Weights of a small transformer language model.
Architecture: LayerNorm after each residual sum, learned positions, biases, untied embeddings.
Training: a variant of Muon for these matrices, 843M tokens, 3214 steps.
Each number is 500 + 40 x the weight over its row's rms, rounded and kept within 0 to 999. Layers, rows and columns count from 0. Numbers have three digits each. The size before them is the row's rms in percent of the matrix's.

# layer 3 MLP up, 3072x768, rms 0.0216, rows 2956-3071, columns 576-671
109:532504542543462460542522512463487463581458553558469514470551542515527534469466488559427506540540530450496420532482560570478542580476523493534478575504526463481530459383438505480480490461414492451423511498476528405534508519493441537494472482566508463474494575486523439542523399436499489523
086:507436527548553461493450473438545420447516453563495498483522455502488490486521581504449466496477458488552557485488465485519474552457530578530522516475527488549508555529483483423481554570457564516575552460587455609540481470424489539535567430513497566587521476476448512537524470478574502503
100:518535504464473499474552540507541566433490562558442538502591475534527549564511471467470458488435512447530502521497500579477546545525514457512489536462559501488464538577476530529522437458526529510452472473482484539503521468468479447558496499470489518531488506493482479556624446559442468536
108:544450440534534535625477482466540552440437416594493532467572415483447496483476483459505527500554510458512451532476479457507538512506452483550508461520511520445436501447541502505470489432547475549518480465542508467473534515419498440480492472556520515479547619448446463525520527537540470540
096:491480508474473470459517530501468511529510476478496468462526476453471459427522467527517511490523436538573470525522499575598414483520505500460535531478493449492516460436552542505435486483461415540558524446497572505536452545456521482482461501483519492531489487479516424516488558490510520486
090:594514483509515526488450480484453480530466546472569530504516481584535447494486516501526471464540526531495498519456573480512448487516503507540584494498464484513518602460488550489496523444474560559496553492516479475466462508501488558571487486575532537468506505497531595516491445535529498485
095:493491517498520480509506558495444496485536537464421531420446498484552455483413471501476550478537465550548488559412553506487468435539491468461460487526513501418416454505370516455489451459539527509514533579542478534544448483415512491493536506528544529583490504470521553511496435509506452513
118:503487467464479493437487522439466477427463491467513572419537535509516413510527457516429491475501495498533491522442473517437492479554526548416431540442488581407499488468464545482455491476528460535583462456539529502564479571350465508492579562476488483520548510501438424499558528504497457459
092:512508523469459561502480560516467517499455528481464470512460525526566541419598417477443486482555483532511472478454521510459483547524547459514463466475501430467492475580442476557482518473569540439533511512455482492534472528507565491541529400541469498484562508504545432510509545531513477469
099:456452548508403498536462540514493402511539435443450466457506555507510496462491527578415417484495544537523494526510520474483465568529486500474527448488425522466484524517432501441473444608466500498499462554500546558545480447564500567506516583482561507470524507482555509532435510539454509507
100:431502453516419460495477534448502513581445489519553502579534542474529506536459550483468567478448525513434424504503489570526508479491472458522464495539516443525540531509522449517476511474518495557493572551496449471469432486501523556527510436512509529537511572549491521515494492498468503569
096:507524513557462474553472518491434519442511433430477541472446428485482428505547511522542514471466506556510508479427562494549447525519483485487522541506558523482488526532431514571532517497492547437567434438499522461492502535456547506466518551551451454473549575459578567556502464461438538520
105:482473534525436503436429468491517516481569522595430458458455476482532451465526557447563525523504491477537460533538542487500516475458505498564513559502543452484546559553508539506565462494469463539541551559414517537603512498518502493486552479512529518565567442511481413487546508458518515445
106:529557481549529503536476484518523516464488466552566509519504497466471490500542554483604559514462543567509536482534458546482473540533462460405461507481517465462535568457590507496550543536502478542545507460518541523600456502491455474467482494506531402594432433481483462462492495526450445548
104:568526453493603486460561482514524504587497469576548500490460462492448420469436498549538586479491439523523511468529561481514442469507532486511540505552549509501499517473472507540497516510548529462490470491430487506457496495550460540566444558453440562555540506443481479562481541448492485483
096:528468576569437508445487495466479496497501466454472472454517457485441498507502582557496516423496500461516450494586503495524519476537532512463511582541570466555502453455551577478430432493495496527552568477541533479583604546539454477503499494488491457466503484420499545458535509512497526469
098:562393447496443546515540505459548499506510519469532424514491443451462575521481517501476503543473480546503490489576463521515520513511503505554529517451569423546507501442503475522476510532530487480484532424472516539511432593505431508547452479401549524439471479560489506453524508569477456519
097:577489521424495521576503493520505462484479535483537526456459455503517490521470530535489455501503530461526549487496487497519500492530484477561503517507442497467438502465452423486492532509531474478545483460577520504502454441468491567456495470451494499440513520490508433538448503483457434476
100:534526500562447522520509438494514485431497466477435481562442493499537502504499462418534487461434445553572553551475501509525495460503530455537501559516464491538469494477611457481482532483463547512528463465468548524464431569498550439524523489486476504524491529545571475523513506522496445507
098:547529479456440467453460537421485505468483489532454530514483506409457478491479487494426544514620424521583521499620496447545517554521531532509481446586452436429511481473476514516469521527473539557486489467470533514531499512492461581557551545582448536495512417472492475513594447421464477447
100:523554582455533494436525557546499537608561502410438530529479517532556522556525480430466526532423559427502499504523550527488511506461565451468428550476556451488505485513439472468543467488439478510402524560453554518475520441547575458581560418520480538481548487511452511472463559551605552519
086:525538442528478430417555464525475540425563416559506492502512524496481545563450576417515471519561391504545504528476545480471485522487560539474525496491472513458484535418468486485502533531502475493489552521539420472474480538549542477548515525516458507493503498415493449440536561453497490470
086:506439549562478505469432444481456488470505535505445480531475458507457568483518512512459511446552482433526510512533499467483584542505548504449458509474509442538486535505509469457534478459458445529517476472456498504502491492516538558507550444550474566575545516494520524463468447516502518575
118:483456540496479525475519509528528512502491492569463441486512484511438482556510502476459497416486515435522490546486546432471526528468515549465554478475545481487549549535480452529567487515564476494504420466485451554497527500559517492527489569503399524429521576435524518481612521469503450536
094:500511532480570455504465509553534527487446511479488478514497498507512506509486508592438441490599550585523526432574511497471528545514484484460484451541563503495528487485541430520539539479568465506473481525472482462536528485559459588499555503493427491488518491526479547460529538539555517491
100:560539475486607497495458424476530501536536481510513507574497524506488538468474539498540488505533533473491550481581518434476476468418556456463526528549537548542570500476451554531445465581475459556509564499532451521458546500526497493484496469529519500484482493424508467422507493467484477519
122:465463468484422472457486494570537533496421468458414535566529466534519452480536518515485524498480542550532516533490436484586514474580517530494479481500509502510509405451493538513483401480474498446596557512486428505372454548495441456552461479491464530418524468524497467465510505542499563495
096:525531494490447495456472453487472471469448510529479520458407521519508425543480437494476454452534449563466495493524501446466479507490507557461517487520505489528505468508441495457514495460419456506503562530484478506443499487535530509534380441563506521532521486447452493533570493474514498463
094:500475550548421527498529463579543536516492457450535449533518518520518536577518484527462578472575451529471415496465469456503488492559458466480536558516500428587438482504501482508483486464520508503539505441465555479492536568536504459508432572528515434481499519516531520464481445550423480485
091:543429579492487489448581441473508503447528492531529516556513508499546525568515537575553495425559535498492456548495563438548461549476501506468542429478467540479456539535510529474487461515479498504501463533555492534487432484505534452443467530567506551499489497528440462542477415536478451564
102:467560515550486534545430498553510442510531546435551462511526573566539545481494484584458404490542496616483437446583517562418476596554506492530549489513568496444451496467460454441544560470574510325518474489441471441445456490606506470501447552514491493480562487479557480519504482510449531446
091:503477523437480472565465493536485534516515491437535451523582525515540438447520508490516567545466529499390526547490502520529441460474504428492501486532460448516550405523561570522448544524440531381453505526469458530447431542533453548447508496501471488494495399517493524452525475480492519534
095:461508441507515501512611526491449568527493541517519561532488542552556488491517513565459488495555539517494606468507537531426519545530529473455453541466513525466467480491495569519509468479497531471591541491542587505497496553528489504540521469584537518528580536565482562479558507470498501461
105:475527474510536433475389519488389498501521556495476478510482470502489446493515489463460537446428476449544468472514449488498507528499428518516452528527471483466427465470517459534484524543526451528488494526449454554478517508451481430411462525529535441585529472484532535552491532546498523516
112:547478399513565529551522481506528456439509524503460470452545488600511513503469458548530548509440516544562504454436547496487430475519502474521459556484504496484467460462439539525420550491448515463469551594528511531506568534488518478482458494503516491469532557528486539517443475472547448512
111:454476481450495490535521457461451434514489432505475541477506545569428457446435539460518537552560557544418483505501539488453463507504504522531542499484538464545518496474452509537476431548452477574464562584447529464561522508495404526421504494488531516505607516494487452471507523527449501460
096:421437542485467461529447533476480521411532521494543518493421412471427479423561522464461503509402564502454458481426497472447522501472474485554462466527471443513480470522500463536494456445512486509512452455579533502506498483552550511549518419484537489449476424459477558550505474515464560475
085:511532516531533476517532535521572498456474571427451507455549440427505467526529586529523536491471579528500571467500478499493461449432524553496567458498502441527453494556482426529440488535549443497436478543529451475529540461434520478483434510521487563524541469499483480499511445538443522510
108:479547519506514441379438475475492510440492513528519552492487476484492449393549458496519458505524528448496464496442553544496448501487493416517471463519464471494584522522499489557540480500548569490506490538489480567468527491459546475495463506501517514456440486518549411505447539497482573517
108:442463496433488509505563483496504494508468507509515469515492467562534507480475474591524448443546506446471540489538531516476477538536505436484509499505540422514514525528547477464441498506470482544508484466432515493478442529486546448587548526504535498507549493441525477474510571506530507508
097:474525483505445489482536500540486519553494489508525454532527482528560523511522517531517516541488454481598526506475525501522479461472461515513533454462513478534518525506572425490535444505505461522498476435517498513507442495585502446541447526525445487536548499530471566403556521412432506518
105:551524522507496490526508464468529540507570484523498518499542481480477535523490553427561570524492522511483503406525509491545465450518503439504484536528569461538478528584489554433492528491521525489464383448500549431546539511543591542520461560562534489430569588437503470495499499410492503501
089:496447528464496453442484466518561566485458536552472487529503494510484499520497437492507504490440525487581534443501532459471450489429438522504436517595557468560484549445448481495529501501514420547549522543432466496541560522519546510542517482496471482465479429556419473536458498461466539490
104:558542567443616507502487465517503578534516443469462567469504537472483554483436493487495501486458541540493570557530479466485491466430538458519505538556497483449453495469462480424470483452499545481540526442473497515442467428507439517523558519513447549536532534490492477510598514424502520479
094:479483539498525502443419474465508467468455557516484572557612528479532580526492470560459492467548484508438543480524498560515497413506545464549584517474519537509501549459521476599516501463532497488442431560532432484543497459540495484501532499477522474524548527505550524472541509538435505555
097:459526451522496465522507437487463503486502487469525491447540461430475530448516484543518510499461492439490526532597445524497467440445554536470446446440531430516488504488454548464546468446531471562538531562504553477462586491515549574496593450494459479536530443480472487511455481460498503519
096:447499501492586468479516486498449552527468482487535463629538458462526483517510455537508507478462505436479517606431531479500469519446469495519501512512528473527498466540457515489514474510525456480482563519510393570514519551558510468431472560491525502453462522455524505449517461525479443591
107:566460485539534547520507524456503480482488463527470463435502489505494436526500549486502466509448479523518577466448513500560522494528503478521538499494550553465490461448487471539535549440535451448547505539476434447544566518511515514615521544534493527543556466477497495500492432419488412528
098:544441489492559480490498522524510539488499549478455446572493416468472551521510525514485404562489452489478488552442503495559528472517506508463450468519499499507448487490468525565531370567512567530489415518508472405503505509495551564528461418454549467526478540445504507502459448464475540569
089:527460533535528440502579469491529440486545418498544523529453506471479504493461476449495433443440504463501491487496578491443493456482467426436510481521490505384503415459541603464533489453441483505571518511495545585548559524483428488404514400570581565492501412536553523440540514457563483454
108:507558457540485485373413505524427520409490508587499433420562576462486506452539458450505507512564486517511473529496533548499526514501444437485535470575548548533482550444508514471538441507516492471560498465528547521493506517473486440558462472477525483418456463452462495396554480487554487537
103:549481485476508505453448476480488550496555514452453470495492491499581455460458540474484528497510417571496490553571523466470551572475438516477483605482519550456479427474428513507483451493541483487516486559505439441518465455557532474495556434501518542507557474470533497552502498554534512466
110:477538472463524438534538424545420508488463505463504469499550544488503499533484571469511430557497523531486544504563553546481474493455488495517414526464459457493490516514542552526489477458442552501503508488555580498454493456551571438546557488534512452459448449452522517433442470461523423507
088:530494486510526453454471478449492525442577513421510512508495423528503558466474511491465467494463524468493556494530526565454535468559515487441487554570550498508446528460465486577551529448500588508474506482452442526506540510508504510482564489517481569495459520495465498488474555541472432528
096:538520550486529523396491501577470400469501498539489507539515533437413564518430470540547443457529536548552408529476549543515521473471458498468602438578497526457484501544520466526550468511548481539470487478401549560494463502483475509492482487517559497514484516466482552510487577419522491563
095:500503525485529454528460516487456505504554497481449456532513557513516517529499515461543467446500513558481538514507527470527484530462482550509497521455488430498548507499450571489568532455549485525547447577575534544511516538525491536563496481537526558546489515416509525457485503476544560486
106:503483508485533568540452420459459503505530534491426499506565407537564442446425482453467406511496550484513469558479564508472472486492414454523466520430532507457440587500496449501540431488416498486495413473514490503466476504482460524575482529548488473536527595576489505521505527555549480461
086:533482531519519560520504544502529509500547508551479482508511485480497555595525562506482504484451512445535556425575544490490439493386479518542496499559502498488489499502516464534426491548481460527493483485421583444512485540463504501510497562475467527561502542450543545481490541493472421479
090:443520461487428544493456536406469486520540513519479430506563457427586435540416567521499514490511479603490507511540471513463516493438514491507494511592457596512522440465493544451550490473585493497481422533539515478464503483440463487495531518529527482588410533509526495533495508497445529518
110:487433471416539476515470504528524542393528507548492537475509474483503518498493509509485480411495462509518545439519494407494472445476502507467490455466505555439537491512557550460519420460541537461507463504453473549527427474520538449458527538481533522508428517513456477481484539571482483513
085:472489475505487489516457467482540529456535512415470431581456533427538446488451558466498477505521516572561517497546531478534452463447539537530494530451540538476567549465569453482525546471470496535563515522491476476487495480522517452472415521528514499457572467485547422431509535481557432461
105:510487479566500520479503523538519480506509494534482533473503451550495493512523451476480543448448572519446546538464610526444545497547603455527479516519537549569522544528552502484520480538442534461466512501516564461394499502445554535519507444459556474520483521467493489491521505504535517475
111:447540544522554449433548514497582526483518534449536589498591458512475429519511451538533485413535523512430455449461545447529491481543502463506421506570537475478516488428519469413436507488461561509529573521573452435466528540434485567576480524548513481523526492522506465512465568570445573547
106:519493522492477496551520537554480494450462516464528473476529409485505449493521578471517474402536559379517401467535527508553447419572453497424433534576545463498508545526517514548531507489578485447476473535507493499490488522505526492489510486478479551459436522481490499521529572535485551557
100:440462506588472469532491448550458468443450541500583472494477512477505516436483500549492537476513517573529455500533515494520496476538522484545582544523498503522454528521520521495471512496528536459553568543586517480519440514464614496464559455559473467472444462499464506501504466426456507525
099:464532453521437499540527499486523446453510501506456534543514496464447541450496459491500495502500550541517454492533469456473492487506537473449439504464482526469517455524453571492441598544542507509516562425496564482481395516537475426515516478527552491498519531556479523528494440459442427550
103:521495484523560458453492455497559442511502499523511509522531533464443423535539447436524538508494564498464553466444534517520512516536528561509471485489440529543435494499467496460526490487508485431516445545461549448532462483459535495512514441463483471506478472533508497465536528534505473513
100:497523478597485467535497490502595477485481477503528541502503491493458413506483478481566512459556535589468522505455564478540500459533514507531518390460472556517468498547463554513492534455474508464547439482481515504506441546438491489462491498484477497503494542535510526489499486460505498456
088:478482550551507478486509502517548458611477512539494514467451540536486531638465521427518511424519504490482482483495535443536440394465512494436589474540480547467546479523601518506534556553445434458577556487530564478556536421442437486542454501542422526506498484495515494513527463506448476455
109:456481494500496589570553468533534479483498437539465460498456502474401517497449586515558533505443448533470460487504580531560431485499393453517544550554423447556521473527504488478498559532496479539482509417429463541452547527468478479439538534438493536453471501504544472475567437500437441426
102:511428439496492509515428493467553511533467535454458481459492537462557515425504537502423462466569554531498458484482532532543511499522513513475508469516501556561487542516480435512466466449476523495620481510449562445473508512478516520504475485503553482466569543503524502566540531535560531514
116:461482486507534497429495466556432447476543477512507493538529540485518504491564497404537594486476511413464519526487481481478530502451446465458449490514419511473464538591511468499576451513496567518477502484532492557523465489542524559473490458475525495498461469536470514470528405436536518498
100:492528522493420523400499474486422480522489498502472492509503483493525522559515490479563441461520469501495606443488561532493422422561466463547509503490502413583532488509461501553545446511498549478514442559440515463527402591631475513560452534449506554502538532497435563592513481496476482443
107:466498519564518427466473460480449474517475517448461526503481436568523443474484491446445559422506503542511467469464557452466487518545512430527523532451543503466528495442475490527484538476467547458502517479541461593555495484501459472439458522442535518444487515491483515572491502549481454542
106:505473485479516456524493525543498485516429499562530514449490408554541535484548550497494484555541459474576467523487546469473476536569525482491536460536533563497549517537477474552522467576457503509499576501540605489469502476460607468469563456559490510495526469474476526393512518525501553506
101:502451554505445516495551463556532557543551467506502482492585480525503484493515503494463521474503500508571461447583484438482466527519404430497438489467508553475455517533480517560594450538490543489542497463549541522492512530465438535477510450419427449508532524526540501487553464548546508484
097:452471569573526523551489501495476492529504573479553501521522557483562438525466531536556583562527502586500498530451501547567488529462441449490448459506489559504500526474489447508492501530433483470480469579558449510584480478519494497470438477529506489474485504473525503474502525553517504483
117:508463442553483487563604474554566514524502501511501519549513496530520522455566431496419538523520492486534494494467492532463529542469558468476493471628494505472558432435489417466507607446506506455556478546485515451477411570457521532490535493451530562487509526527546472524444539514563504473
107:520500516480467484529535462498522559484552457517523520507408489538510553490422522481468563565479431499486448582459487477470468538479517464455509491515493462505456484548525574565477421540463562505504488526520596494498541476469555526529476459525497580474467469564501483506547465447523433461
117:532433516488493471511554535471417500434564537465478465501492456484498536495485469495464497489507520505548423519493535491461462514496467412527556487479486510497511510479467484435493486494440462453531619514556482497538461474480532477500445515512511429498479551519406478485450505492503520487
085:457553497542508519537587515493456411560451540523491531533416530456597437530515484508574480410465517580445550458538543435487481456462565492509625462513458537480557400458496474497571455511550530536452466509449477516473525500477456440442454459543448515488559462474485568464470475511509486552
110:487515439558466445475544544516469479479478530569572441545541591500532504475409528548408433441516476427508500513503474461475512517478550486484492487459440540499503490460503520527538500428468521518485566560455494518432585445517510559494476509466509529489463448493487457499519524529509515453
098:461462442552545505496525564465507452498540506504548506482480521433516489503523474477459563572424513477511515567479454523543502470512456525465541501523516509588486445408525520561541469536471463484423504457511501554457491486513461518457498464484441501568475469486505526476524496545409482484
111:479510499484460518536494495482429523478579492494476530534446476512550535464465505502518550525483441579447526514475554477497492519522547460533484518538485476412489500470542516478528436532512480519423526505474438524532563494494457508476563526466578451503497469489536494527541473520515519533
106:564537480587458537492444535485515590543494477429507508534461477513543480525385467464569549535494524497467532467480584529520458536443560468529487525549449424428524479552479433480524443485517547507510495529551553483476451399490541556485443473511462532479507518480496486577550472503398478459
099:526496505525392505455494561547435515457523532549480518433504469511518519606497502568577458593539561512529532561480435495522485431569472490556495546458463452426516490506524544546557501537509504478454530513517518487533499555566491556507444501510469522488518512510489483488512478495508542478
089:462546541509447530504451496426617567448507456480438482490437505554502570545488537496447443456552458514469491588500563471527512546462523516561445425584500523548549492542450476505521529584560448471558597451446406466573490459460498450553474615433480502471486463487524478519430455522509510540
101:604557595520439421435470487479469543556512469431443440496540468558519549598476534501490485546503512522483492518545586493477566559489506490551522508465563450494411570488507463449490470495538496552445563492554528509547440544482478416431492547462537484533555500446550515430440511478557539592
101:494529574550526477481436517516493533565468564459556477489453477546566494493467526503591542561469471559554438455480550517570427488483551550483539525522558445502515487456487496518540460475559553516441540480456493479536494470533516465515440506497467544430520502454517502500464522520425490457
102:483549506463509530490505500490505520492480477473495453544496510496486448488471535521506480429520459542565519527549480466490439487568458517471532535543484520537520469524445593480535461431517496470519453484502500436485542515491477514467525582531506470497518513554504535493521425544443553494
102:439498491533464485514459551521450556583501574511532584567549443470538408489492482457514476525571500469485617468491477483477497450461474535477510518531454522483451441428538530434528443476473466515442426497469417492461521520478530457524536481444461496500538549382535505510476514613451495520
090:432588470444482556526474484463545462497525439499484430513474495480476487471549510466473517494574479563498531553548458469421476574495439523541493538478532496527470549504469500562493532416496524464570535435483560486518535501477448414496517528613509488500528599547552533473562472459419486559
090:488512531568499410562557470507500407481498558467550463538479492495505461470512455483450473523438402511630511496426510442450497482485523469603483444497516533480520537556479500536555514511456525475491455521394460520544498545508530516478409460469475499496425502431483477591522527472547549595
109:472463529474473558551493491518495488456547521530490377437463477456511545490497514478478505504467544466459541522525546520496450464499479528493480472529432483483519489520524498473557546538463482533497532515462483550483554515513515478534538452455535454533468538484547509480520541498516455436
087:543498557559489530538466539481402463432545437514516530417471487486477522501454520527515508461521470520509409451510560484516520514493552477510514460527544517526518494463513484541477475449468480515523505492441543509565450531510481470541483509547491448516497494464432447491512407501446441493
101:513523465526545492522545497564497533573486513512514479432457496535475573514464564532516527464468560494452522593541512521476481568477491527483420479469442451574493526594504518504511489497444549411510527526527510398436484469487489535450471445573520452514487471504522528554511446534553440515
097:474519520474459470470543559587471471396499580476490495550419478438462485434474435525495551503537532451421515486448492488479585470564548559550471501578505545488502489406515600478522514498512450510491538441543542486443525566576481482526598474509457528485503498462570487512551479434503453511
097:496506498515404500495491527502458485523473575467562497512516498415481538494426502497509488507487471492480497469464484488481492535513474542541561516538481506438396446468536493474504422469448475483537490450481498547472476464420481429486512485515517517510453490448534504447557452548530480538
087:474570540496437534517439486502589464526494446531492540495515472545448465479506487481487452549529522449455550574544507477461551412479565479512451454453472525516475449456527492481521522551468537520518539460429441568444457503485511498467515493511562534512503569498476496525503552511491505459
101:505520501568382542494551518536515556543445529533482494495505530493485440517470540446493463432597542534509538490455512513509483467567473559534482512464503480476495550474595458483496471503476496459535353549472460535497525489536494502518471520483520494476527497486510499482465439532421504486
092:540464527453490479510528545501534508526503489516373476483525539485507544472474499504466516500582557431534440507468468466487480468539464504463478507454538479529499497559555501546537412516539535402516579518489563455462442507532514473484444507548434437486543529514512481519540493474560513460
100:544534527571437486479506539464516492543542505512539520475467554489484501475472455498534506523493467414504473518475540611511491576428511544561497509528543447444433508471498487492541467472496487539473463486481584528515522504502497554419482434507572532476512564493578549511551496482449525504
100:488560509452457559474530504470494505540493480437442471511556488539487496484564493406536532500538446530534510492462550397508520491482490496489430489545533493484535433529493533470447441488507458429480457436492504452483537503489446510463518528499481515498489473494481498516574457432514525487
107:508578492531476503455439439536570474498508528530482540539439482455458535476513449493562486539461507563497498485521476475532556516498539472511512455500531510476531485542503546527390509550465532596511489546477508491462536502463501450460496485505436447414529502548502492534564502500505550511
104:544520470499534561550486534473564466464514534517504493470543541525480544529529480541495552539460558562491481505507489536500391603524515409484477514549541464525549547523558482464549493488490497485425449444443502517490520515461503577529486450495510554498514512449533549471485524444504438543
100:436499476480479501470540472457444477519492478541514549487512549511532544517512512502461549498550503474494505564566553562524569483458501495475437465581443521458536509533507507553518458443510474484417501461533516529590555429561537565523488446526520545531471514426425520434510485537534517499
116:461481445552536470452565574553425512519472512475458527480483486549528495523499561441542494497473486461437462545523568470453478542529500475487532509492415415533462540526481531506566490471539454496455503505560508432460529433531441535502525483556530501517458415515539513548537503536468463469
090:496478559482521480490476440456526521508505451461480479533529492579500520584563494466567509533521437511425532475450557494495503492479470481461509494587451454517499498509509474528500565465512490506565527486555473562521485510481508445487476496426469588548520485495480540607511417472466494544
100:472527525490506494506579492519517445445538524540464523588537455508542432488524485516494501559500452546529479472536485501471448558476508464450514454516506522487523501525552503628496401479514478482441550560549527496471520465517460463490430433477483483489563553464462501481490473518577544565
106:470534467479497533494479582449628477569541386494486514551467478529484453490463500466540401535514525458495470517534457500578470462482463432470437488472516611511556480567493527508462540477494469479505548585488507501496529572499530462546533499484525464533479476454507426523475525581521544495
091:483524494482495531513471526507503516454474449436536587523510521467513507468490445551531465511488439445457474569484484474520462495471466558508514485479512493499519519520473539546521435509614496470532501495492539457530480503571477535506502568486421573544545564456442506527464587478481534612
110:472453442470454522478509562468471508458559549560490492557491542452477452423387449524479594425421600519514467511430434483482540503506530492467525488492576446468551468467524469491531498497556535433566513519541500523554491495489494455511458482524499508492463475455533519488462489514498495489
091:486528458490482497538518549475461501539511513517544462551516512473469452438478468498430503547518569537469536533506514474489498442516505512445421435552480502509493474493495461525558469524475498526484454510515478525552532490516484513515444446472472456448598512505474463538561548510484489469
097:445501495496526406534481514468456539442553561542482518445516481432545476529501416505517502486558440516464522499497488447474582476462501588471463434545551488500485470548550519541525403492558500446522509493532485472496495440525564504467552553486510525546417476497496514527513537484467526427
102:547553507586447441472541476523514469490566451497472503524542458514525550587383502519437523522527490505470562447514464491425523455457537550469531458511504440474466463489508509437550492565514455485589489532464540487427543499505548468445504467558489466484479603517520481548553493561572485465
111:530535504428548503477509496499619533495521483542494503435527499460500506555545505543453533487422496491520506537474492492466488490488494511573510513473525582513395472472448533530509492501433454485548531481526467521486483538543452516498509443443534422529539518556544497463456482467535454549